Part of a small language model's weights.
Architecture: RMSNorm before each block, rotary positions, no biases in attention or MLP, untied embeddings, normalized queries and keys.
Each number is 500 + 25 x the weight over its row's rms, rounded and kept within 0 to 999. Layers, rows and columns count from 0. Numbers have three digits each. The size before them is the row's rms in percent of the matrix's.

# layer 13 MLP up, 512x192, rms 0.233, rows 352-511, columns 0-63
097:561450481484511520489507504496473504519498506503477484469488486487502444543436527506538467511522495488479472488520552499477497515474534489478479480454483513494480506494492475486519531457494508
106:508501471527524519491479480489495504494509511519488513537494478525464488540570487501513496470526479479485523492498503474518546501511489509505510478465487484516511497482544503509513490459497497
095:507498490426493542476520501455500524516516475501517521470509527520533479453544515485502490494518496507469499515524511475487512512517472519493494520515527496501490461484489486448537511558479497
104:544458448505502516474544513472551484477535457490455514496504519482519500504433502505481509486530507469473497552478436501474507516488494519473506490493519514465446548496496515489497504489482465
102:517482527528439506500557470516507463525444527510491488517443473484521528522473540527518487506531517509501477539487519489512494493534496455488518498541455479499515480502479520502521508497528475
087:498500513529462518523470536466509474478478536464521453509528535517506511493480474493499530466500532504533496474493537513522492486493474474505492495506571511527505516497495473530484483481514542
095:527467555495523475495469496479498529493505472493497511469508508517560518514506475550520514500520500502515503527504508484466486450499505509502474492532557487510455482482469502540500446524490516
108:490532472498498508550500471522533519525525553527500497485485503509516512456491462502498570469500500470453481490557552460500545549525478498440495505491512495475518508542515488532508497527479489
096:493499500503515532487537514523489499497503460508527505540478541508488520461526489479531465451519533510480521509503536479537482491489474504519503501552460529505530490521502511504471523471489509
102:518462477525503497485541474476496475485538486486537525484505501457527498461482467522489489529493471543502498463509520487495486525455439505485537488520516472446510521486473553486496520494505471
094:543490523480494518523517453466503491489493451506521511523467531494476537487473473472515474511485505503518520459490492517525510575478455493523484494509518483482548531513485515522478502502477487
098:511510487455524499476515492514463467502532498484495489471487474510478519488423455536482507480520481485482476514500515534499495512518532503456519527492493514499500502511547490492513467493552543
109:480535482492459516489544475505476498481461495541539540490467493484560477461529535496486487496544533506489515503491510478519490468513532531541525490474532483517493493444521509476532479512502500
104:453455488457507439475535533474517520509490479493517492469449511456544502481455471523517511513517506550452549522504504543514486497509506467464504507470502521511483496483527527515512525480516532
100:496528518485460513511520479486514550487499539492570489462495519482460469530532489511482472501540498501521517552473487514527558453514482529508499492477454497527498478477502526497498486509475540
100:502498530496519508457523483487541554485474515526482491527497552539501504469555475473528535521486516456473503489449503496482522496491481444483505510529555502515480523483494506471523510512473509
101:515476464527496528439505491522527501499457517494504498535501504475491558470490497509530538517481508464490499459484503499481504437544452525459484532475505502547490511520512469500545500534489561
098:490464486487497487528511445468482500483479505531506504489497459515522508502527529499520501513489488491526499503437491468508512490520539502503521536508484477455507495510477475500514488501518496
106:493476527477474481490525492494517521518536492522508474477482473538487486528459486509502487489535505458483488437486519518460528503442504511498501540479503549524525461522508489493534518504491521
102:512492529519480554471544511479496523514521549526544463532479510505491458491449441487475545496522479472498497497497477525489506491506511545487490487502488513506484515505498497480529501505444505
095:485504494478486492504519525518444509508485519491491488498473482541465535520494515492486467485510452499509456510509460522493487487492493510494530515524494505499483538516508534521497511516467495
092:479461473482490537518500515463476469495514503486507483467475512505459512499508469495502510483514476528477561524510520489505491517515555489490503519498478533546499466511539561496537470560517473
096:473507498531541478517476465474465538533484520518526493522530515494470539504529521501495535484519449539462536464470471540484509466490484529503511516462534475502523478493469483545527491476549507
099:433519456494517487503526523534505485534492483506497508517521526479503476492471489492512495522440539525511499481501543505454515517531488501490532480507512489513518465538507481523460495524476556
086:500532482529471518470537494489495506457475529540481469531472521505482506469453504476500445512494445474477510507539497515504524522471495491511536527514493503514479494490515498534542479528498511
101:528504516536472525556497440485467490488494489487528498479519523475548546535505497473474486529491468496499481490488494481491506458494492499476548525518464489455518538479486530523475497515499498
101:477489470513469517542462450490529468525511496512482459459499484498554511483516489544499519503474491475483512538502472481475446514486502526469450489522535549493518528472539512541506464530523469
090:479500516513471534530451526493498469576493523504536493511466469486498462530523493508471436498472516468501487514477553471477489482515472508509487469499488512460488488472503493501443513487498497
092:526499505485528497521491548465502481473489424505544531517485494565469537482479482480533483500519457533490498522507470547514507529480503515529491538514501511526506502535553516497474472523512502
105:504522517495453509470525503486502509509478491473564512509505536503494488495511528539517501526504488509501503513507545519467491502500520487533434498504504493523449510514461531509501486550491483
104:497512513492476458523497536497485526505488491499538485531472475441515541465503472467518502522509538489487529505469513516484500508525554506501523491548479531459469492508519490463501531477497465
104:479508516499481477528532503512478532487499505477523531547489506481454497460541529506483559454500477548461475559511496507478494470468509490497467518538508530496478492508498526499471501510525534
102:479497464497517497482506467472494495492477495474521519511510520448447480517523491492477519501482466485448449503520472533509509521512509557497505516469505488506462536553504476488482510523523533
099:455483470464533500460522480548510498544520478483461491518514518518504464487477468460492496520507502520497522519496456481509535504487514477457508490475515518527530461489467513539518486506490480
105:505471470519502491468496507536487497473522514459527523483496489522512497475490513454516518500503474506534506504561542566540528490503449484469512512511494469546505447518487473476500524493523494
107:479538530507494483510483473528509498484522518482472518484501484507466531545477548505487479467531461466479445454468508530520501450450508493459504488487487451501477503483524475519494505462519536
101:473504496543564532487460506447531503506459466457541537517516512478512513502488514483521489489510511493490462514505484484513466479469534478488545530491513572525473491497496518503502538502498501
107:515484498485504503508513525509493517516485509524535476485478512444549477496525490469518503472504468533542495448481501508523493418485499489459531553450494453533503519480499475531459540467540501
097:510452486485500517517512486525548513521481489529466475519451534504537512499472517533477520459543469511516476499496495487467512523528522461471479498457490477550479550540508534500481494539518502
096:442495508536534539481524556491518456479472486515486506515483513515504522492491485493468507532498519513499522487504495529519493511489496489522500505510435522472504523502453492509519464533509526
091:538492506495524515491528514475475523534530498495473493466500486490504487515510494472512455509531483515508524503527479457485469524500508493470473516492504505514534510527509483494528512510493501
105:502464479481472519522544474523511528537474509495497483481496510443490502496487561514483495510469529467517551504493495481482528514468522511521522497500481501512467472446481541533480513543465511
094:489473486495489499523481513480531500484525524499474529434543475478457476477468498482463516467546565472527488482523508486516531530542516503472540453531496517547527535494536516514480497482519529
099:483508523487492544504493492487507500504498502522471490499477506519513495500501491508511527494519457505548518457488487485544498494502542481509516436477519462482501464540516510511506461467499542
101:473450453485486509515511505456482475530510508512489477503460434481529515476501477534484477502501490493457526499501495485485502492479462559519485477471477526506532498508518479458493482456458502
090:505507514488507508519481494492514465510505492530489511513483453505534499466461503491491521506471540471487498473489468478475498465516494532480493522455466485520506508514527509507527501557469485
101:505522502523503530494546500498467534467507490529522591509474478535515468519455467440475503549497468495525480486519514461528440443502496504515497523500512485508507505503497498487529518468459498
097:530508460524552517527502522498462485533540498535503500478510532464460481555480494512492478484485529480485523506530468463445482523503531529506497450493561562478470520492539505490510507500519459
106:497500520494511535443577524524457474474459504512491487492472533487481492480456498480503446511512515524511530535498497498469497474495528521499519448458501476514535484531489512481543508484448505
098:459470537480499532471522538502561501500497503475488489478461525485502471531480499527517521507520487529471500476547501497561490541517496485504508443521483460463481529503528492552515469493516471
102:514501515456513544496502485506505470465489510473477445498507535509485499463534500477514516501478452475464518461517496501477521470499524513519492505510462549535528484498481499484546486547489532
093:452526502522483494513503512480487476550512487456493465483510490505489458526516501495465454498512522488459507495527512509508504506451516475505505487463504545486528518486504477481472533473479531
099:508490509458479542554484475495538541509513479492525472515493536458498497478485505464500504491489505454461503493559473517499469527483511532486518511485498493512500506488515552529468472491470514
103:549506497479475494545516532505506461513505488511482510476491486542497532505455509501510460470502472487540493534536510492489477490457489483472478498498535489489558445547539561477490525507522516
096:513485489478489527491463502523491523467465527465483480460519477488504451492461433502510551506536520496479501511490513502501513499457485473508483504487492471508520525459493506484495540473508513
104:472481552492510505507483510491493523486490545544542469469472509509477524522470498473495448502469534504496526478509510481525463466519507500486527490489522531554512487476504494480530521463496481
103:516507461458497515476507499496507447473500487515479501487489493526538488508505494488478474513487482514475495505541503515449510521499519523461506488456525514476498490503451507505506530484471496
097:524541477499510517516492529506495524475492492475523565554509518490483482505489545495502478502478500543528494510480456484572475452496527523569506521496504500498467542515477463472455477490486456
110:491530503486509480503521512521481503495512501497486514483473501466481488450508462558534513461486493577461503529545516487452471481504479510529497520499504462489510482502522535513502518492482448
100:462515478523510489488542499500498491515509517493480524514526473475477471517558506538480494495493534480505506515506551481496537483488513530438524502528517479512533506446466534476516486467476524
105:531473492494489494513497497489524504530483508483530469484493569522511483539508466564529465479499509509530534520522499512469516521479472496521543495467466516467504515465552478437499508463501499
106:498528477482519467533478480508466526488508507505500461506505485473487498536503474491496473551489482473504501525505532437561509534514478479506458531508470503531478517499480523500501496510477513
101:510547511449489456490456493514478504470511458515550495493494545514484483538539504482518508500523531451533523524461499454476492517469490504476516509495496473508462496461467496517515470541526511
099:514455479495520504505452524498462475545519498476468517505470497488468526533495503466521496498472465497490528465510522495475509476475504475508550507485482479506491484473471489497435472526484475
087:485511505523498504506495489493537523567512483492467515515519481511479554519523506508490484475497499487503523502527534518466510473502492471519471504518531523518531512485466478509521477492499485
102:501513455526535516490466502512498519473453489504498491512498479513502550463503507482487507503526469492517518503514503539524522469484477518531519475534475511461512491518517522497511500499530446
096:550490504487559517508501482549536480504486515497508516505473485505451493457527493493508519518493468556529536509520494526507494510507515499493502544496540472476492475542503462492529529534549509
095:505462520508492496489464512491502467450526529501515466549454509487494483506508499507473538487446562534494515557551507523524536472474517506524476553459520509535521471524488518483537500508520492
096:530532517490565546443514478555512489494515497503529497489462483477487458484523499488505482475530525505484468514470499528496508454506543477468526528493485491525468473552509533540510446509523473
099:490507477490482511531467479512510489463467554485510515469511531500531517489545414535549504508487535478532542523499521499464500450494491497479556509527512480525465520487509522505517475506535505
098:462495541475472453502464485524463480447488478505511515473504520438507473457471483510501498483506488522513539518508489542461488494565532539526484514493502512491528520476511469546518523534519503
099:531498511458519490480484435488535542499517532520483522537494481542498543508520498491550524520482495499494510500548477527451511503493485477518493543512485479465524522494490476532506487528475487
103:489503469494457519492495495516469520492480467507533506455523531478530517473461475473502447493460480495496472470500498545460492489488481511489478497533538515470517541460540505514465543512507466
098:547456497500499517520460531504492521497558462518449506497507516496491497562497528491491447512509502532529510540537496539532500452521502438508493518481484513456532524505501478487512449508524476
097:475475512466473489492500505487499470488537481565514523471496487495533498469487476469510494542495542534497529509512546482485490517481506522479492511495470488522514545539531471456460517480491516
098:489519515500481464510532465509513476480500484528500512493483515500509477483520478522472499495465487541496459506483428511530484513491517522460459499513488530449519504523518500503454498541527514
105:507484519468485533484473498466477535496487483481480500478527509528541469528507508477506541476520490526493503529468498491504498515493508548476481514521490532514490483541502508500503508470472523
098:478506545502503529509451521494461517498477509442507478522493482523534508491553496511470524503522474475439516528489492499530510426496504501489483485468532466492488525477526540534523520439502467
104:496490509537483507525488519560544484464504546471493426508518499484511515494535507464527516462546513478519528481488520494532504490437476464487477508521499505521540488511533530465456529502443500
102:495523486520536510545454497527496505459493501522505471482468522509521500513518474479512465562494468530506504549477513515520487508508558526515476530491555483521467512504511482527518512465513553
107:553477514466484550489522469482508498457477530495518471482492506474479499492504497478433560455517492504482522473493497488480463531524530506501460487502537478493464517513504517509484484528502443
094:533533518488471543482502474493480520500485500482466521581489494497483531464533490532472526501525473487537461491531504509481484490479459470510526458461467511509515534521501504541465497508529451
097:525483463485476468484459518512515532508520503491482539534496530462494538473520498538493536528515524536462528545524518496497490517448501500503484495513519475512524499456497490509511519515523544
097:466524508550519504522477486489504535484544532492487493505529503511515524550477502458490514530451510469507524465488481505533487457516521509505479501478510515498517495502504541513485481506511515
102:521510512524524505522460484477522475524482466521508518505512480506471470547513488515498516503478450489527538486507495491503495554487484493458461475496515445479470518509509528513513473484506492
108:514525490515497500485499493459481491470479472497460520521515510478485507498512501559508498560501516496469457471526522502470535518500496521497485519494514511493532511503481451522488486502457517
099:470474475483466477480497496531499521523549492482507523468506562515437503469557512523483537488502505491478500489482529504488492476518536497536457513432454512451507503533535474443478482500487485
107:491506497480550478506523516509527490533518500530520521510463502511500478538490514531498520489542465500492512505498468523496491512488525510432500501508496507498510526512493524488538480512513499
108:553491493468467463525503514528500487508519462459486494482484508500494512500545459485491486464516491492508483484501504487520487492580479537492526529463487481546482532542525504468471490518475536
106:499482506514518515514478460496534533560472561470497528488448495484486484532506524506540523551481519555467528507510472517469512482515490517506514446485499415530489515503489512544503475536552483
095:531479490483486500522484514527509478476509463475501486518526480505555543445474493540487505469469514540466481520515492509521497475445473515492485473506532479534467469509532501505504520521504496
104:528516520501492528513518506538511523507510468484516527458524513477531515467506488491493496476455485522508550466533506512503461503522475483530509498488505523507496486521461535470523540491483516
096:498471490451502522462474522493457514540547501508484465497499505529489516518454504513520499470500515467489528491484474522499532481526556494507528455484477490488520492509454515568507485491497490
112:460530485488507509498519518534490482506513526504551520534511458512489479449462497513530485507502495517534456546491486510485486494509546506518489494494523511530504476528520507491487560497495462
100:490529450497507478516496461498547528442495493467525500511475553491502492517440463507488481507500529480475472459497519480518469483490498505501507490520534529517524521492482513495463538498496517
104:503504469484519489483521489488503508461502484482489458461502486526462524496548500518505534469521561509535510536543510530498514497548523494520537489515465478527508485503499503493465508500561482
099:457493497516484508504512440466479469527463529511510552487511478485501536474501494494477497501531518465552491533506500476491513535491512490473494496535488491466537519516513455536503541491551472
100:524480489471476552481533471521528504463496467505489526505493498478513490483491471509483505484484490495485449502516462540532531503494520498470457490500508503492527534455480508483522564505513502
110:471498536506506513483499513501538505509491466535493558460480529487507518473508520480477443506506477543459456520515484515504465479520527452507468452503489552481483518489493470569536494543547507
098:479518519523465467519477499535502517490510485497495493463477512471500454533533567478527521503465481496495493468501522479482488473516537513532499529520489460558497478522530483545448507514491478
102:540487514479503495477537499539533465466510439529488484494475493465489554491515519508512482514524497479499436484520507514511505452489488480515509479507485516503487490454509493495507504489504483
101:523477518485511459453512496520501441496489480517536529526503512493489484540557472550492454550542494493495510523495512487478519490471484470483492507487451487507491513482521467489494506523473484
091:488503472491448492505546557486486499494510478470510490475516517507481446486480500483453501480503527526487484478536542508490521526480479463561492507500540508498558532515512537469478457501476478
100:538552482516518483465495497473452493487544518518478488521495503527496496510506475518509500484522507512486477510528486522464493462525504508514488477484514511499454512501452515552412476524496504
110:508494539541522476525501452476509533512514492477555516487493539475505518517483485502486519502510518496514522524515496472515512463479533522507506517592458510513427486552519486482495526502488533
100:532484510474467491525504498509485510532459457522539486493495479519495446510536531538484508498479491520515492525518488500476501461477520493508527496474478481463497513459500543468531485505480529
092:458474483489513525467492508519472466461488486502501476552458486475523549451499480519518524486514471529496520484478472512517494531503482489512531473466466475482491478529495512515484504461458477
099:508553486462442480539523473458469473514529540500457508485521530481493502491490501482446459504491468521518558492478516496489482566508472539528468479505512511487523479480475496503494522480526483
101:477522479519503504535519536492482499483524506473551485492508490487514502457499469476469461495491521492501523485475463479483501492501500538536499498487513510476414525560542512498535547495503493
109:519523490504513478523479477522503472533527525495549503522453512501515437476513480514501506522512474474516459505513485492484457500521492470492456534449524521508508455499468508497482507496440523
103:483511478435521496507529496487462470503490516501536476492536540507480476533543590495505498515467562536515520508483536501483497503541502496518499524463490537493480504499514503475509473488469515
104:482502505513531485491495469480474478514466491502497510534552531529442487502508449482506545532492483508496519485533451519503467529492512466511564486466527508478478504474522504501531475517493503
101:498436504489480477529528515504485528480525515471465477509478470477486497546499469515484506472496463534518522506525537496528473466520535515508484534504513478494523474523551463480479469496479465
094:529500495444476529518490503522517547511534520481490511542492529496540459502535498519527470495504473527515543480504533506496500476458502509499483526492523514479488514439490492495519487479530500
102:482512532538521486515483492512555498452499528542528509475470512498527508513532516512512471474509533528453521547537489538460481502520511520487520547473495463494508517508491487498482510488490476
097:483558501552531511487509519493492444514481472494511477480495499535526488479525488512482472503484504530494479525512473484530516509477512470493522517458499537502523510489540477520474523503496524
102:512512504553500512485539504505486531487501522511478539539516495491516523500475490574475554484538500512479505493510499488488519511457492507488478486511539487511512574460528502550473470522529454
095:458520523486487515449489482548527496511516551520485516483486517510536522473490528511524475461512500550498481501523511481464477490518486485525484505512524491497500500478529490511514550507493529
098:474502524472537499515480508480496499494499483499500485502466494496470498519481531464491508498428496519510519509563507504448504510505534457490526514493494491522468522518501515480451521465478504
099:496498534506503471526483520522480561495528508510454533485493484496484515510502503511501525480551508537483511479519573476522505481505493470496476491487493522526532500528510514471508516458532494
110:511484475506502506476502477535520446510534495544523467490516494486502535502497477511495524448520496455508520473490491479466542533473472482487517528515514517487491495533520494470507498505510493
098:507489518489537473462497497528486471491472525527438497527484468482473551488478547496538482492484456530509531465507462540482499481493515516489459521514496474491490517519448481529532528545481516
100:474511483489521449519534510503492560478493501475455477474470532467519486524450534477490512476471541499508501465499470467523487499463513547483508475522466530498471491516501500456506533462503480
098:488489513484536494488532506550467515482473480493487501513517444473480523479528498518479493444490476490528528474514490514485494502515471463561481521473484477468527497539483473497503452479495473
111:469478530497466541506523540509512555537548525565511485502489523491506515500538536477493455538485488458503498534460535509473429503479476517469525496539512482485477524525497478458471428488453515
095:543482518505514502465528543521498509515497507469476477497496505498519517506497511463469423505511495488464498496494459520501543514516471485464447494510487507518453497513490514484522490515482494
099:488513527505503519514518522485507513478542516491505478523527518476463489508527510479554518508515504416525544524517493496515513459496515529511500476553520473442498516504509477503506496507427532
099:519513491519505490481474480458514451510486495479503540561510506516485506462521515468516483503518543459524519504516527526497510530495481459498507507493557544491471524487488492493449455505502456
096:515497506512511477462509574523478454467530457519491455492492496481480511501525484470499507445480500463490509521509485497523541487530492485508513497447494524464496509509479522509499493525506471
095:472536530498475501477509495492471525510502425447521504510516461483480533492520493504526472489529491490455471495496457483506500474538506549546499509486476514462500497521511497472478519504482480
102:510472474432510527498457496513509526534521522519517491518496487529514473504510548503518534512527527489487513468496465489508515500501540484475503499566522503476495523479454515541478518474476476
098:468532517546496494479478523490457515525508467463509486551468530496485465506490468541467461490513479532542510484450485507533536499540473525486517453506519484507487504462492478552506529535513508
100:479447497466516489471485508492554477460488444526514503468477541494489507504511495537502505512487471485520489450517507475515545526480484525541463464463492477498524486494474503475535514474507508
089:485516507480543519525481534506511486466504482483470526509472507540474523522567553523522497463513500502527508511510496487486493472513483442503455515482510514461514491488489452481500488489502514
096:495508519480496491483521537441507526478484464515502571518530498520461487512511529521510500469471524458489470526489512509489491471511520459536513477478491521510527481525489517556533497492482508
100:489511484515480492469471494499465465484480459524573498509495486537527513518526495481470541526501564529510543483484475435466540463509457504508472484519513541469529541493501488480505446532491500
095:499505504507518478519541501543490490477489508492467511514498527511481521501511503500525521459450475513540525494516490470481536450510465549477577530486529477506511505484494560490504561451473457
097:516538520521468522452486498495460497502487504467499505525503500495506518512512494475495503525543515474465488477545511558519501522510488497448554506499485474476476512450500435476528480537455519
085:485436522513499487490438469468470531515569482487471513522532517498478534485521507481471515508547538534492475499506516466488552511553511520522499477490520508468490471518506477488522504516517544
087:496512469468496527510499466538527500494512498536490508525478532494500518501484523488467476430518487492495533474477474473525458450497496471534499483506487546511451504529542478497472489525499503
105:499529495523514495477540507523495520473474516525524476484502528497477530478495522521489508506481533526485513476535479540543486468458484456496486534473539487450490497438516487495433523511514482
103:516504509537499549519510463477520514492468476465488494525516509463534503538516475503507478504505499491482512430473461516528508469481463549466458517499546482479496499495497540482519481518499483
097:494456530485492539506514499496484528513522544532516457513448495527521506488490495527454510532509519470526509494515520514516501515485524510521552530516550495486479510506508486503498473486513508
097:493562491477477516499452484466471521509524483534494471552495513522545502498505515495524474496484535496512461470477506477536558502523540466501491496482427474507495521468454501533511494505531520
094:501461493502489496524480488493513532485476482484532514516532476495509516467454480503515487519527482516539484532490499527467533495497461511505539492524528504480461517504497512426460511482440458
106:474499492522526495502519510522509504464494515552471491453523531489528491463518489543474524512531516482482518480502515522526545498525518494501511478510469520539502542511524498525497514506520485
104:515526517483509494514435484478514545529480457497461518486499513526443482523502465524527535465531542468470492516548517544500505485521504479476465495520482545497491537482458476485473504480535471
100:539537533479492479556546479524504534542487505481508447498486499508476524534496538533480493460488518515474506435476463520518494526534487469525480509519484492463511500593460518534479485500505511
110:466518470503518521512473498521492516484524451491476532474500524509488463525512468491559488476523491492533473478507525512500478500515496473512509484485515495523514477524537511477501509494474504
103:508518478532545476472518478466478520482513499512481520466507455539475547494483504503488484485472535475536460506492514478539482494532503524499478451527505473477491440499530525515505477498518504
095:531534533476508501510494514495490539527468457502468494478490481582477532531503541531494512495509497516439512511497507514489516506528485497475493525457515498480499504499486508461492532511463455
100:457483496534473507492489527492485504494501484505515476518504511528504466494524492468562505506438525447534497481503507511509536505531511494498529519415502490500503489531515449492533532526494551
099:515484450504502469516491512483483481541507482492505548483523461505498468489506490528490514482468524534498539488468526499462504558539522506485476523492463479498498499481517490501483508482521512
099:495481505470500470472471478452526524448468510519520521500514492494491533495512525509524476535514498524506503525485485514481466458526469485473533474501484493482526525487476510507470452521461472
105:498488554475511526528484521492541504487519483504521507519580542513473518525469516520501517493502487517501504517495546475517495481501522463439522510481490498488529475502493502531509489458491492
104:485527522507505517504503493499522518508511418515507508515489500462497511494528532527490500523482528501477490503472497494522528501509523537497551481479502546509525507480544468464509511494445519
096:509563487498525561520504517503497482513494502443481487481493514497498480476518497502505460518515498534495498560504502507505503534465549461554464496505487503514494514532490516471525522486491519
096:490517524499495510484527507539496495512512465492564545521465513463479482468481505531538530480527521536509537547482496485491483508510467518476533460520501520528513535507507513516461476507451519
100:498458533476533482511543524452448486468515520510516484458542498486463503461532467508528446495496505479506476473511486548510486471464478501487531494528521482485500511528511499480538510535518495
103:509476513535495521474528433501518470506552519467475488480496519539509492531475543479534510480522526512486532519513481477462481498508526476501518536513478507519503504525520534489548500473515508